Weights of a small GPT-style language model, trained from scratch on English Wikipedia.
Architecture: RMSNorm before each block, biases on query, key and value, some layers without attention, local attention windows, gated attention, capped logits.
Training: a variant of Muon for these matrices, 180M tokens.
Each number is 128 + 24 x the weight over its row's rms, rounded and kept within 0 to 255. Layers, rows and columns count from 0. Numbers have three digits each. The size before them is the row's rms in percent of the matrix's.

# layer 8 attention query, 256x256, rms 0.0914, rows 121-229, columns 0-127
108:148113041124094083150130194164104105144125149178097132115143130159122132107163162138098140111118117128158153117123151087162118117139137184151110103121096139126121138132121143132113140153117120114111170168125143152134113126127113161144143119111121137122114153142099129137124140129097125125133133102126106145086152072127110114117123176112134105131124115157152121161112142132128135154156
113:129117112121132136132137134136098142071131077134122149147097133109114108148106162136172136199115143125141160111128119178149133144116128165159133145126087154138108119148096123143140095105159127124143113121154110114130162135131135141149134113129115133126131134114122133101105138123136155112138114143156087102155127094096112139217124153161103114134120128118070116188131074129137134099147
108:107162159094060126071130151144142179151164119116167126102138154130158128137093109068158134146105131099127081127143137139121101123104125142144150131083131138149124177125132148111134089130115169158129148130113120086131119120123152112165118133158108141108179126144085180100140163145130131123109145115125087125113143122137107115131137166127104144112175133144137119082133148096090148166144
107:166119121146158114151078090148158118143157132145139112120123108152133172151106150134118127155122143149086103076138114146153127120172147156079138129104142096128127103133133137133140104153123145121118134165129143082141114120104119136121144152162159129113147124191090136108126054133125145109142147141109126094122131097122102136132102170170102134166098138130134109082120125075143125161116
117:188142153103099149142113131124143124138114103119087127050098145133101069120106122134129105088127143137108137129108121124115104094160152060153135114116129151147132145148173120076146136087140142088125149142100144141181126148134126129129151101094164122149107102134145186139105123151124081121135059120136123102102114171145164126133163147115084121150128091123157133125161120116071163134154
105:125170139151134108110165190119119132115100105178132139121132080145131177157141112112102126142146168116119116091126107127135143107121167136136121134098143084110080139134142148169122129121153064129125121138174127127107112133142069142165137156119147095121168136145170152164148138089133128114118120121190137157116167114124105159085088160166128146155127139126142133057157091111132119089128
109:133120112155134129122080135121114171133102148123154108123121129106110151110113121136107130104134104093125163121157193121111124164156105161112143107120146152152107127131153108100168099149153148105098139142118137116150112094138122127120151098074171119147177140129070111110117188101121158112112106144108170062132103150140121124099121111125090147091126092166123144100114083138124137104182
129:157144137115100123071127237078106153160160089131125135107138089122131120130108148137167101104109128116145082114104155165158121129148143125149138131123128069129200133122132135186144112151116151142173115129111126120127130093101121133129110121126175122122106150161103122120109130162124133119163121167158132132103145085139083125099153131152101080130137130123140128096143076129118116156132
133:111088112125156081206130047136133120084118183132119158141106167111122149135130120119084107180152133138112163115145117102129133119085123119113134123137137175140084104155115102104121143112142122115141118111164130158127105160140139129145143139122110130177149103122154127130157149106137125149130136106120122114122106153122116127115116151092164142130130115114108135145125129135074097093091
110:146123155121139131056088195115114110099093099147140138115142100134135161118137125163130126141092112126183161126099157130157092082137122145139151125130140099132126148079122123174111134119132152136149106097131146107107111106121130122156123143132130145081130136098123113124110079101093128148131109163138129131152115141143123120136103121079107116116162150093150121151119113131120090129130
119:155167170143156135061085238105140139120121126103121142107114102126141137170127143144153128148122119173140082134098121134149140129142111135153124100125100084128207103123137147161165117120117141153159116162144136154109134097095116087144114139154161134113082128135113105099130104143121128104161097151144135120115119119188101110126136107137104108094118122161108136121142119137124107122139
110:098116150122177124190115064191124119115128124118088124161159096140151087128147162110145114137102135130120127115163093122153139137114099135151114119203111143121127101131147101112170116100137148149166102119108123160126104116090053104104149134135117131171150127107129137185127150095142144132119093128155142120102163162168142118147151130135102115116091151159110155115135141137116112103137
122:117105114150106072166117080148123080113111142167123147135135165135159151105141132138109111146123084120130173141139125102146120112096151140121107140117109156122056112140117079102116135110168123113127097117159096128120098142136132172137116120123131126148159136119113132167135144098091143138138137144145090123140142154128106157099116112106092105124106112094079108128126105116098100098053
087:094147121137120122083131148143154129094136134130175188147121138101101132098131115112140149156118104140137131166139086118112118146127113134145160113103176093102137116109134157138097130180103138136116131149103079147124200157146149167128141115109118118135134090146121123106092096105181113099066131103076132150126114122090154123089146174108132143094130107145109129112137118147114088152134
145:152141119108134100120168237098152162123149135146136123114149075133164144152112129149126122120148158144142107135079151131147120148148180114129128132084139126140184132107085131112146139114108154111144114146097137136108125097109133117142105133124171114098112153108182123125154132158120139137169110145155130125108162136153064121138132126146142058148121102133155120104152127101126123139116
086:146144157154149157102151150093070082124133118095109148102100113099101133147131123109131110133130164167127134137137129116119169190118116102100116143100144150115147104135177175142156165091102131195138118141158125184165148141135140135101118102144121090135129148137066111110140120101115121117162128155162116136147140105175126092125164117108149154134153118141109164130125111124150118104124
113:124144156119121133126159209099169159127154127150144122125150099155134150187107134136135129123128122143160093124109132107121138159169124106128090133092143085139164120129102167143109121077124101135121127159088145152099100105120111092164110120123146142140120133113127124073141136159104160108190128121171120128116146077129094104152121120119129105157151143178152113096129109126150117111147
078:099131167147176141102195192134181138104155132090138143113089127142134119164110138134112120135102126141144101131117120090126134173146113110138090099141154133107134136126120147134118113119105096146125124157114131142124100121123089066101142125134102149157123151130119146075140151123082162114174127128158068118135156107108136098113153145101117148137168144178155133104124098115123143140146
088:111117119186163131106125067149128115112138096140125146135158164105085134099136118141142177146105121158092137139169091143171133142073120134123162114138155165135108133137170173126150150137141092130162129132139132126162149172129148161100149103118116144103157110129122137119112131128193100137118129119103135135157110154123191145126134124097138131107135127092149115153135098188171153139141
071:110145155151085118132158177141098117143138123118148114135141132129124112145094145109111127127144129056147102109122075125093140121130155133130133154135122148133143152087102091135112129108123087115160115133130128164154134151121058148097133109119133111157127158167136132152136087094156120086106127089149122104099158133145098129135115083159163152113112105142131141122118113127119112113094
068:101170125182155128092155101122082099112102109153149159138145127157126155173130134124152138119117163150089135108134086136139136171172129149115113131126147138170130112121161092138153169092137135136143099098137099103157133143095132098167176112109111103137148148173115129128124165088129100149143122144118099124129105173123121103114114139100124135159149140097137128139143114144190122147149
103:170153119066103153135128158115126163147145138117075122108109081127186136151106141129129100096172108102185113108105172139099130108137123136119127116122102090128167123178112086140160146126134132173089108144070121131099136088135128114127101145125142136100092181151120105133134135158120155130132141142141136155093132109138074098165139150145100075121118122137131135103129136119087084088121
100:135130141153092124115112157122110142186102158140130119108121126170180096152123171170138112137117113131130098133137141132133075132162162150152118178126104116091141097150141123149149136151091117120125135150107161133127131095110079137134132158125144142118094153105154103143139083163113143157154147157144106122105121125135075151100130100145137092181121095141131128141129142107062106143121
088:088135156177157131146161104132142105114147103127159123135078125125100118117118098122128166176121139180102178152193078129112145137105126120126123106119156180122087124134185162122100138127140175120141131105159110131163126141128131161134151110128123114146162096112091148144134156096149106112137130119121113119147115130147201118130149099093160156116139143110129129145137117098127142136135
087:150127152178135102108138106158130148122153111121119138126103123117073159126148107098115183185098085141158167107127095089118158140096140139137154118142115128113104125137152161150134130140158154096135128145153112159171137167166093188125141160116134096136124127147105150156104141079123127079123134126092141145124110107155177142141146133135118104103124171105093122120120100155122125122099
087:133163195138172095115159166174098147115166120118130116145055127167093130133119115146091150140157093166152166134097115071088134160125138117139120112142108112121117097113083135147148095138137148120098157174110133162160127133129086103137129166129147140131112144130137158140080114117096157075120143108085091139129116109159137127128163114156141099117123142134121111101096119138123139125160
083:119121121165111085122138127177102113107133157116124139130101120158078131141153156136132115159140139088134109135132122107105137112112135126129120118157073118114113113157101112121174122152106154116132141162118115147133136139137144083113158125121108139140141171135148138124110153115120159128117141085189108113123125110112121119097175135118161132155164115122142131108097171167095133142170
078:138118123068112127157091141109139124106139157110137136124119141113100121108096113177156083125177157125156100126096163146146148087114144121102136124123167115115156082122115117110149145155145144165163129113118131136099156129138126143137121123128111132152155098152144164121119175127188140120133123142158100100089153168084148104115110146150119179127191123104163127138058135104090149143148
076:082147169152146123096132118130093119090150114111151129132126092123100138128105131146086158135147113121140100125120124091122099119137114149098166148137122110151131085128129095164150113131137107151169114185129124176177137154115094165152152140127098089145122128141123154138065113117163148108129111140156128124142135095141107136077093129139110082115111120156118132122101105175112129132129
088:141155140153121093085125152135161103098130116126141117076116111151160141103139155172124155135139105117111111147111124130118103117102127154132139083106111104089161107166112126146120156110108165141119106146136123143147168137150141142156141177151135094130125136125137127180102131111096122143101125145084099125129133106154132092071080119142125084142080117117124135112116132088117173126100
086:130157187207138132149124071154100094114138085110112136142120144161109127161101146112122145102121138130195136133186094055095146124104115165123138100113117115119097119130123115132136083141149117137129103128123127153101115121145108120124152189105149132138119163106144148115121122106154113101113124105115167127165116157148171140120082114158149126136149161148131107171111113146159133129123
084:105138095111139106133140125113171118131142129150114144109157108113152094120160095132114117123175153121090115130112144158145144121086155126155140102083138171152105149164135137151120135141147169135153128100124136131148156094134099120099130094139150134094202128094157135114139147119139107140128113136099144128123147148105160134135131136118101154144140098158141137166121115113142146181139
093:070151130074148121153153124103112116142114126116154168119108148140091103132140149202148165098130143155143164167167120131112125117164129137147135158180097182140101081133126145134175099087149146141148153109109129110155110156108141109127130131133140124104141130150111115141137143178138110124137136128131120079113113130136090099164141167135146107106138142095132122140099106144093139083168
097:110110171139194163113134173103106186123092179086144121099119152111112129096129138150120122166107107137114168110143137172111144112154135140153127125150134152081126140140125151135144111135154120129149136134126143119154120161113101111123158173140140141121149140142150114152119087098109166135130101141100123126166123101134139144161147125170104123128156142098113126117170123124051119127109
105:152081121135162072138111149123098143147092153136098141120131161104103140184108127172148154112115147145118128131168160124172111073109102103109136125130089113116092133115102107153131163098058134134115155148157122121137142109125128149150116125174111122107083142105154118128120094131090114158148111121136104093143153133103147106152150111125141131142145150151164103111103159171128099123140
096:160116126183093120144136078112098075147096113159104119133152127138144162086140134111116130117101130093110168136162077062138115108097136178183129131164119153130141124125150123088085120157134167113118143137138089157128107152120127133121113143085155157138159099147153098175149127126120125123078128118142131141170123166099145178160078089133147125128131116151133119147164133162130162139125
095:108084114107087155118116131109145105115175142125132142122139120121127102114099139138118121147148136133152137165050122124141108113128111116126113126146112126140140108109125131070124114087098135100128146108159121118145120160129139135133130100129160122141117098140108143100106147163115131169101172127133021127099128153139153119147146114096148119130137159146100114127095158155089120122117
095:177132137164091159134147121153140115165150112127174136168137090150176163122139132109139136125105143129134147065124122138204142137128139163149128130164100132105145138135111144115149104125127108126132120109133176141159121102106135106146154109148120145127108093115113145144138127162140083125164120184113101148134112082098109164151114151156073132093130125157119102156113114128131147135089
097:143102115143128138148134149138140152150088131136136128102139163165131136140128151121135122097148172108095116098163133083141121149108124086145133151103087150132145117140126120133104129092092154154111161134145107159162126149080136085101147134131149129167125161117152126147143115167156115116138129123130165090104098125144098160090178164135121094122111139149154105108153144068136158154117
143:152138134128119137060115240100138156137146096132117135084143088133151120157115160144157117105136137126178110138087151165146119127172139154124114136112112070120180132114112151154133103160097138134139102156107143103140116097126113126125103133164159139114114140133091105113094116154111132147166093162138137116113145101158100138115128146144115065123123106134132100116152133124110114127135
110:124101142114177163147105095138121145174135157136092127125112106109141124145117147162132115115156110176101109101140117073090155157114133131130116136137100159095136098168169098099127117134124092107131107087158107115135101151107129116103124133173116115184139112162116157132151152143146133137164124130119137135076127129134107123138140113176155143145093129161118113112183114159074098120064
086:148152096155100121184133129121123143131108143145161136085155091102142132148122172166103121132152149130136138101121134093151079120142152129114123136101179170160120140125104154145117124158171148129137147145113164142141111099120135123124084102144129126141105126141133122125170158095075143145130143121125141092131144144108130088120094140144154133140150085124131149136136145127099076127125
135:064143144139137057148117053131097068080102152145129138152118182134110142123133131140119136160131103160099150145146158111147119151095108126114134105134111156149085107096123114180110132091103146095115124157155114163136131206146117133133136154104098123120131099128147148124123142101166133106087122127117139101120122157124155153113123111108165125107104133079096114131129149152116151126083
122:101153151178124146121106104145089124085117122091147116127124151155110124142125133127133156136132139145114140141156138088175142117149114153130150149136133100139142100107124167147128123100100153117099143159115123144110140164124120126128132121112144088118132131108105129082116080117140149098126127103132156141142115105131154106139150128157167145118109175135145141080152097157168167144141
094:119145101158141129175149179078123115150146155114101095117142122127156140142113142116136094091147180124106117080106178125095141146138104118103113137101134115113149166107090129120135132137137121166137123130113141131114093119138162075109131123133134132136116182114132134119154151136064131169175153124151093100138130144133093112142103174198137153153123110134142146132123109100125120099155
097:169127066114092126117155082119145123126089122150124131109134119117148165117131101141122152108188104075109151088106125163114090084174143128103149153102157142171099167145091142122089127071120122093122143111119123126114146136131138164161100128151099128105113137126175122147142179147130134186118167148135120102102109159117066149140103148132112110128123122065091136158147147090117122135123
101:073157168132179135141175192122142191130165112111136127145102136131102122177114121113114138137142139163165094134148136055121148174126105100128109152160152095147149138104126154112144131126098092142106134164135141125121110101138127074157118117127146094147107138122127132068139124126111139080160108115134113137161161091141148086106140139102120120132158111144156134117122115152138140129119
081:109126151145106152152142069144147113127131122122146138163102100102123146126141079131156185116137135108105156135139101119129103177115110134139131082098119155106128152096121142087123114167135130107169138099107112101162134136130126154115123146117143111107118119148096150138098138110149126118124124164095157140170114163112193126110140156130135117120153158073135119127150113131123164126091
128:132148160155104109042066216121115114118129089103123101125149103130122111138130147158157119112112137128159061138097131139147132126146114132149119133121140098127180137114152124167167129143107117163156093170132133171117136136143111099153141132132155122120114118126095102095131090100099147128163117141128151101151125123164126102097130105096113114127129125165142107133135114130114112160112
096:087160106180149106134107064129113099120138127131147136109128169118069106109144144110116158150105138170110128140161084116125125139106108161139115113154165147136106118113191110152120139182146130134158140121141135161136130152167126145135159120101120140121133103129123134124121118095166138086115131091128140110166098118115167145101130123088111158141139123121141139124128108168155114164128
078:146111080091066121159094118115119106144097130127124133140142116106164156090112137152167119099153112112093136124142162187141135080113116140139167140101137130134134161139113111129098137160154177113128138107136116085119152105132163176146096112158155151110108105131155105173128145121147119140115138114102158146103107160116100141135109133155126126138106091111100121137140132087117118117114
078:139144178146155104112175157132119145126178119112144170144077133163067126140126081113110144156123092146129167130128065110097129147139115100132128131108140135109148112126113153119140124128162156166130138160106149123141132134112103147096171176135136107114123132164094156128059134129136121084128121159130111146141150114139150129138113114115162109117161132126121129084167107135140162126138
072:113134117097091169125111101127207178139114116143071119129179142126115126096148128149153160131104137089126121149112138142109130127128139129099129100148140138144123146161124153117084126109105143158113160117127153084085133153134168123108109130154110152124137108144156127113175125175152108145111147138101168120130098172110153136193128146154124155110098154140128170168165136071131134141117
084:139142167097170133112192181139135135125186128107136153118096148164102134156130102144107123138154104155142136131134090112081122162146132069108119134168151118140146099126133134121131135115131124141098113175100133152108127146134090111119127091136108122152111133125127143104115108107132149080129152145135098120136139094152124104116141115131110106112147145138149150084107093110096145155126
077:135173152175136136138114127161107082130152111100145104126127150142106118149128123132145139112131155157168118154128141112094092162080155138121116123083174128111103141107092152150169116148139099121192140164149149182092121146128111145077156131117116116145122148161155175068122157113097116149127131110104136099113164104107175117122158135098129118109131151133135114171117091128105146182139
092:116101083135070124146035112105156127139069142158117092129147148078167124115122152146145105142104148121123119156123151136167133086119128168137106124095117126116132168138124130145104099136124130118139123113154135098132112112147159135133098164130141112137133121090130135128164126134095100179138127115104151130136117154119152163128113135137113150125109112141146119163140143120139086106115
073:067107105124167116100124130165135092068147136154150139138102137153113166124118066144121139142126094144119109101123140101148123133099113123108149088152143138115142099140122125134105119121152169128132123115119106107135140150152114115180169140123126124141139093124153125136074154117125110122134125100072107172173073138091165106140110122121164121112158144105111112100147129156113156142162
076:136140157192170124111139106134113102122111108124161110114142149140064149121137099136099167100123138112127136115119123142144116145109122158154134123105134121139109130098112131145166112104128107114146125123133116171162133164118145120116166089143124103129120112113136112119099140098125139128120099103131117143177194102104132132118160128111126121166193117138123124124109121202137146158139
084:129193164130155112134153134126084141101119136097168106093157134137127137135097151114109150147118109144177102148092112095126086168130139104140114124131134127140107130146103153145196161098101143112158116134131163157108112169129149095118139113111121116156109107110159146126102190112100108164123127110142106113128141120132100094085112143110130091138146141103149153147137118152103110142093
096:103123104114089150155124182135114132125117173139112110148118112142184138164079168140157083118131151114135091149117177125125149095159119125108112093153091108135143159137128120098116133091108103141113127119093109129126098105116112087112077116100106120145134172136126086117138122158111133148138108150174148129137166131124115116083123136117133143134087096131168120128125152113124100137116
080:026105064102135177129080123101138137137082132158087104120105138123156122137134153137141109103144134143090169130146140147162105105139137139127126110141141170138129115147148159122112132123127124108166125068138139098134147103114140135118120140117143138131145097092126085146177131155120088199154119136119140123136099163121143134121128135139135154149125107133129143168166130095155148110126
087:085129140173171061154108165135119120140108090120131132144082152145122162147153137098121116137106117150116131107098127149144084169118150130145112093137149161155157150115138152131133143171160110095123149150145148146159144118092104130137119145171148150109114105149117104155133073087088118162130120134110142118125123084093112162142151136125122133138127146138105139136091091120146148115142
093:103110127121148174154124102094155088162145131080129111165081148137100153072172112090134088117129153163102117143088127166149129108113134114162097134143140174108146099115125120107126161142137134120092120122143111118101126155116137146125149137086096122118131107159136088158131130115129149134128107131108083120165133116150155099146125113138156124093153147159126123125117101166156144128132
087:120111128097120126175090178133140120138122148109133114138140086120147170132108130189151102122145127105147095131137140116136141126113101137118144092159098133105128115110103088121113128133125140164077148079107130085119117121108141105111074124125148112130114188103084124081142134137118110141163096142153160165100141116107061096109125177125108131103096126163139182155100135109122136095132
098:110093120131109157172087169155179155151109152095152113146107144112144117143133142137169091095111105135088132147090160129113127114137131126106112117105157114073138146155144148102102185124120096136172164131148160084138144150147134110142108134173103109134156095099141138105130134123122135174131134177104089144113115136123128103132127178127144150108099123089114157105172135110159170113128
099:071041100098101131156109138083156136096114139166079093133134112118160145116095115126165129163146142108135092108126118153148099117144150116125101137140142148146159162117168203174137131115129133128148080077129117125096135121117149126137125145111117112138130136088137114126172130173121104135129128184147134117110161134109146143142095098130134188178126119142141091155134137113143148132091
097:120117114129127145164150144098128118155129102112072106146128140123080128139124122112138097144101157128131119143094153114150070120172116165138118150183132103111172106155125164115152139126115089142082100107149137131117131122101130136120101127085125127168079125094129091106091071125082116093132148154116073091136130077130125111144181140144128091140161113157123145139130140140094126130107
098:123095131160118127148124136143155104150158098130100164135076094160116139154133109126124156140088135072142159105070119099165136097133137145136078168096121107124134129167121151181087117165086135152125174169132135149133104146102104131118157183126134111090111146120140152167091128088127165112129133110100122080138077127118138125105130105148139096089112172093138113135144123120109127145135
097:069115134163160071153151155149113141088146165140154137170121132119162116103123136087140095104148129159141085115146148148143103111096152127185111123160153175179162144096131132154123112102102160123097118080132149134148132119124116093141112126187136141148119083128159134138105098145130121143123131128116157111131108149113150103158131095122159088138129140159161098104165160142122139124137
100:105097125124119174136138158086142107162138106118102099100149088122128166124139170150113113105112095131107089141118106144124112114172109104167163150136150139158124100151143130117140134115112121103112111133103155145134120129138108104150113116126140139134103137164129124146115093141119132111125119133125098161141132137132054155099138080156151081120077147142101110109143146175134108108108
098:156122101166143115127125125134131110107153153122100086092128121141113146090177049131105127112119081141156107129128148185114139155101147134119116114112171155144137099085133144123129112157131145091130130097115120131125184137123119160119086136107134130133109079135112152151168133121109158127176148124142132150123124126158137152149115141134118131117113170140107110084148141146121163114105
098:157098092109100163107188183139146165119145168157110145138089097108154102125127122140118113157066114156131125110164156130153101097144125157121119116115126133098135159143098185127156152127129089149086143180053101145143137142158136186121094133100124137098146137134109159130127127123162118107127101124109122137116134088130151091139138113133145120118116074153163135117119161145122097150117
098:057139105120096145121103108133138103141122075141147135098126181126140134141178104088091105105105127156107101128136105121171159099106173126121082115132116162111094133138136122161144148134140143135154108092121136118132120165163130075118092081105156153123139131139146126162159145132128106138112152070140096154155154099100102121091146126109130113130109094135132110121143166182079119147106
105:146128129160112148130060102129155105123102127110121120093115118082118135128104131154137154142110130128148115122173129104124135121191118095124118100150158127121110142093143109122083148095137108103085066132120138161143156124145103107110124111152101110112121102094071128097119136097113137109095113141176169143101108146084127106134100166092150128133123134157126150149087126168119099093168
102:121116115121122130166134134098130140112108144129142120131099132119111149112164128099127137163130087129084131142148118139108114137100120173154184136118084155100124099125114129077101140168102128147138144089133094122174176144089101104176146144129106115125124144116143131170122164139137068136168125093135147127112174156107105134167110071102112163122130144158119116122153179132127172090167
100:097133121160110131100136126150116084161136141151178141134154131128156086079133147134135089115125127051133130087102172128146158113088152123130115115142156132128114112129150131082113121125137162138125168120148141135158177152138129087126101139097139165106152138117120096126142126146145122160094154104135093088084123150121166117150114130135143145129144161151105125129135134113176092092148
097:165148126137101150179120138100175168109127125160152112170135126121119118105094101160120151164106152147148126109101117132170100131104148146133134141187156146128117134131140116142141140087111142129113145111104147146155138123127104159127114106139143161120127114084167124103147147138146085131178128104147123123133135132113162111128102097115132113077160119117094095125126100096101095127160
093:113146128153120121090105127145145107149135140101150118147095111119155116106123173151152112099169135147156120140108102112101140106148096123111148097144165117096110127106116148135056090139116134089096115093177180151151080153145154128065095170132120086145115092143107128132112124120128121107114112114117137138135136130106085140138160104176120093177124152145202122077126132105176096133114
098:152065116063125142137130156176131106112113163120135138138094150113064140143131131121114095121168106148106137132127134126140124112102115117113135143157125130104109120117175101091151112098111124083116110094147122108140143143126114099123143097102129132154147155128142134135126111129104106143134109172078149112103122157134144142091144127152144135134119132096145108123123130090107140134153
100:166094117129145114126080136120119150170137175108115122158157142119125101114135150097151161096159152103126123126139135091098146099145127171125103103114146083106124132127150157123137123107080116095144113179114132164098110127164118095138085111115115150110156147086108090124106089130087134108141114134128105111156144132150143126122145115104121107105142135153152148148112128131103138142164
101:127127160162124148167089119111127145078105111147108121116110115104138152122094129123149119160114113134113116162133117165158136141089132114120127125109128076142102192130123091092123103160141110102174129108138125143117102152152119122131094113154141128138159097136069124147094134116152116123156098126158103157110163129161103116142156115155111155141129112105131132134137103105154127127089
100:150121175064058165127134137081090126105112127128166140167108183149100134161141114125136138107139157130140141143130148121111073116102119114103150114104165158142158122101173149164136147117160142121156139150135103135134127155156131127113112122145094116120128114159178151132115101152114141137119101126151187118125146112117145105119131111114088102153103153110146093164187132113138120171152
095:180143150129140147114205136133166122148126137123125119091099144140116115126133102120130169159116103172122126171158140151107108092148133126078115126119151139110115100121177160121060107122170098124077118127143058131101102143149148127110132115087091115154123092160143128128107126162093112116110136137143137159153115137155198117185127099140154111086137151139109110081142131118110143142150
108:145129182142134150116075131116124092092156139091235151144152107175142150115147106131133151111129145122112124113127110110126146118143080083161117120127104117133108103136123151131177159108111141111082146109128128136154148095129151120116151126163135147116130116103110114132122089108068099150133124091114123127127146166125151150111121112144065113119118108107128117104174150111117129137152
096:115114089123129149131176105175055103114158115105106145147156121108116147165150139128140107159158165123134094098102124146143121113129134090122154102109104132133092116154115145112183140084101102123126102127125140183125079077099149134086109162163105123111135172159150144135142145163084147118141148127159105160144135086115142106166116171143130164125084119157115115131081141110141141101157
096:168072068103125114102128082131170140144125119114119122147164113113107164120153122137130127099141132132132120158137141114182108155135148144137165126142187120135130134169147125134115123141141125139151102108149100093152108124105117138121151152166116125076166130145127130180103088125096127122096090094128142116152100127113134152081149114105096118134168116144115106185098150147151141127139
102:109150104088109150148124130120100106125153145150133100071123101177179162148139105140156133095126099160099094125144101166107160153100167134118128166153170124101127131167135136140125147086143092131139129152139131136115094085131125065197126120111095140116131135135106120112143138105162136127143144115176134146162167082097150143099103142089149116184113131129135119124114097177138092132095
096:143141148102134143106130142142118159149130147128147130181096147127114155112134086111101112129145148064140131139176099129141113139183112138146131127123155150155118118123077137122147126158123099133106111114118123171127126158144120144187128120109092129100158106136123097166113110110103171154113129125094144107123110140135101127145111114167124108126137145140104140115105167102117141142122
097:168178158140137091096092137101133146079118138134135186093156148143126112149133137153142112156131145129151091176153133154120088155128127133114174090104092126156177110123120145161150093123095151095135140113121143167172132147135137114136140176136164120196110118142159107130088122119155073158125125111133128124114145122157102113148077122138097146129160126122088115151101131126112147106113
099:128167077068096177134150146153112207125108117127114144115099097122107119147158157126131134130142110147114110124076155105102149145138118163125106121119088109101106142139120093140129161114163074087170118129138142107161142115129099171163104114119129088114175140107161125149157109104152108124154115130131142131106157128146131079120141109125117125086124102094147166148143115064124119140101
100:086113120186127105161138116084126106108129155114117140135139126124109120111140094134146167195172151096114077116123147132156128151114144126150152145101135182152081108084139147168077121104130144137113128157120118115155120129187114124119113132144131124121138127145106105145152079130124101040132131106161108118135143124124087111152113125114162155111145125150141129127169082101144138106125
100:192177106098117165125102165124115080124130161091125125178081117143148101108167149117114156170085121140117180135163078130125109115138108115162101106107122102136137129131136126155135131101138110121173116137162066135126151126137088088142125149128114149138183144135165130109130105124083145102137111132102122118127135185108137168108167148118141154126132121074121132121093122133125118135161
099:123113153144163136143066094209165115159149169157157131124136117133115125107143122153142122085143138081128125149107128149109107082119110124127096092147105182128160093129092126102123119132158093134081138126134142114164134130145158129153132150146138096140132075153108122133143134095104141113120134109111093119163134137162142133065147106119111138088154111150122111121148111111119144108106
099:139148099102150157139113152112129109116123130157124101112165108124153120152127148146106122145111126130152113145144166065119132131154123114133097121141096119159142103155130137102140163132102142113137071187136110103139125156123077145140093117118162123136138107140152120145097130177111119129109128153102136111104170129173137142127150149118140131095101156141087179134162114111090127087114
100:120144089149082109139142127125143191114130145132135136128136103145127105124138123101120133082135119103127109117158120135137112114133129126105087112125136079099103115137082148111117140143140133145115079110133129120102115100107160148144161129083112101147091077102159151119114140118127146147130123146155086162113138145138103117129119135168131125163127120098114133195094111146130148165093
098:178160159144092138159142067124146209150149078167120142131095122165080158168098114097122145145139124116108135135123087183120153109146131103153116146123159143163141142133104116108125135130113118150132173149104168106153141137186136116121116114110157131136121116152130134093096153123120098129123106109118127099157141078117155173100121162149141169133108177120081152146148103115114173114134
096:114173140099106149131112146140136173165128183093123126085114126097120173125159099125147109128107133156169139167131146135117137121170159150134142137128168127126125132117134159145158066116100146141175133129118173156138065157085124109109155119110161156128144114169126118073155111165082069126118142127102138064109134151163151148158095122113155132130168127138118118151144108128106107140099
099:130131132061150146072165163122121125086133120120138133137137106124138151095180121124167097143103134083116119160096130167142165182124129112136164158155135134088142145118144141115135154151112097113156124154121148084130157139141109155136123135160100147083134139124140132115106129166141183144167091089125137160133124125122148076142127140122133094152131162139108133103148110093097109158073
097:085108147150105105095188117131121107141122115124110110159160141144132151103135111099128169167127127149146137127139101111135098074100168112099131152124119134180072106138092134155118099097127183118122130157171129125104133123103125133126081145119130133093127087099101134155129122105138148145082132164096191129138109171153107093138069144126128139130134132090105123051091126136125110123140
096:115116139088142073113207074130139142101143149148111142138111085144096109119171149102130157106152151161119133119153107156149129165116152113117111144133129124121117126162133143138161133134130102146132146143122153123141165142124150099168135083150114114130164117141174111114127150126150094108116131129096099149125108101124091148171100158158143132126101124112122125190100133153157112119079
105:142121153174101106145117114112048123126123128141166124132116128153127186118147115130107134143155102094116104142114114047117140106136143139125145141139115114175106131112125067117093127130110097132084172146126151136133134146165122118143117116130143167143135160122137137067097148136143111139099116120161146142122130140112118101133115122113188138116111126143124153163113136155128063154162
098:093117090136115126141212111109108118084114154132131123101092103151118144122102121158132146145108157122134106131159106102138084150120162132132104121108128136120130079089097113137123126103132165168115146125142108129135150105123150139096100120115154105093102133148164098148110135186133161112126126123135085133124150181120075115161141134121138138131103132169112106148128140150120119097136
097:111122067122173123104111103147140133085131082116121176171136093092119151129096125089091144130148140143074112124135129138126153108109119114119175152135146149160079087121132087126122136149115089143142133137171110104124111137117151134163164110160111156124088113152164111097162128108162114153140113131142120152152092138119179154124131116136120158109171092145080166143146168124134114156134
106:096131060122111107144078070147113130160148193127119135118117160144145113090131115140130119166091128143166125111133151140161099115145125173171147145119134141139113154149124147144106134154136097127091147121155128138158170110089141116140118162107100162146139124166112137119129115148157077141121104154122107161132082134113099116116096153120134139107118122106139097086116191079043111139111
095:189173121148154082110154100148118159181151128124133120100128107149100139093135104099097116161094056136126127134111104081089123169143109107127138114114156110099112129115158127127094102113133132144120147166144067126090111127072169155143140185152161130122126159134122123169099159134111113132098151116150132118112134119135161160116137123151106057146100119137107142115129136102128138108121
102:098121076114115109113139109132132115115136114144170127135132103112122135138106154076158093134099119124167126117094119096126104128106104081119108123159104161135116090160122153112163113121109137136126140113149124143145136169157178068148144104143103160174109126140140136113109138107102154146116138117147149091130112130129116118112138108074116129112090096122150100132152093123123104127123
103:115162105182159131157179122137147094094129091110131106170147098129109130138093135118099076176116118142151139073152131115119122113097124106120139107150131087125141099112120114100141092143151114148135170117108094126094143114181136112096108133135107129155105125138136129077114153126183093132095148120109162125144122123073146103108143070090112116079118101165115129154132139160139112138120
095:164103126099122100184107186135118063123102156112095151141102124163125141083096127114160142134119165112144152166111173120106127131117098116158122159150116145079137143124113091145099147128144146155142110114124137149097135132119117156125139127104148108114162125145137137152110136125167089139127137161160107138107139149083149113097101110138162143079123143153138080110093112137173149144110
102:130121098156113122093137076146163121091144111120171128139148129119110123139160115112174149104113141097098128115155129132151117137069104095088191108126144141121143137099108141113117129155122110098170102130092146176115138154128148142132113098147104101116145138129146135158115121115104100133099165160133140070137152176088159104123085147120130140129143160098112144145103100158116113112087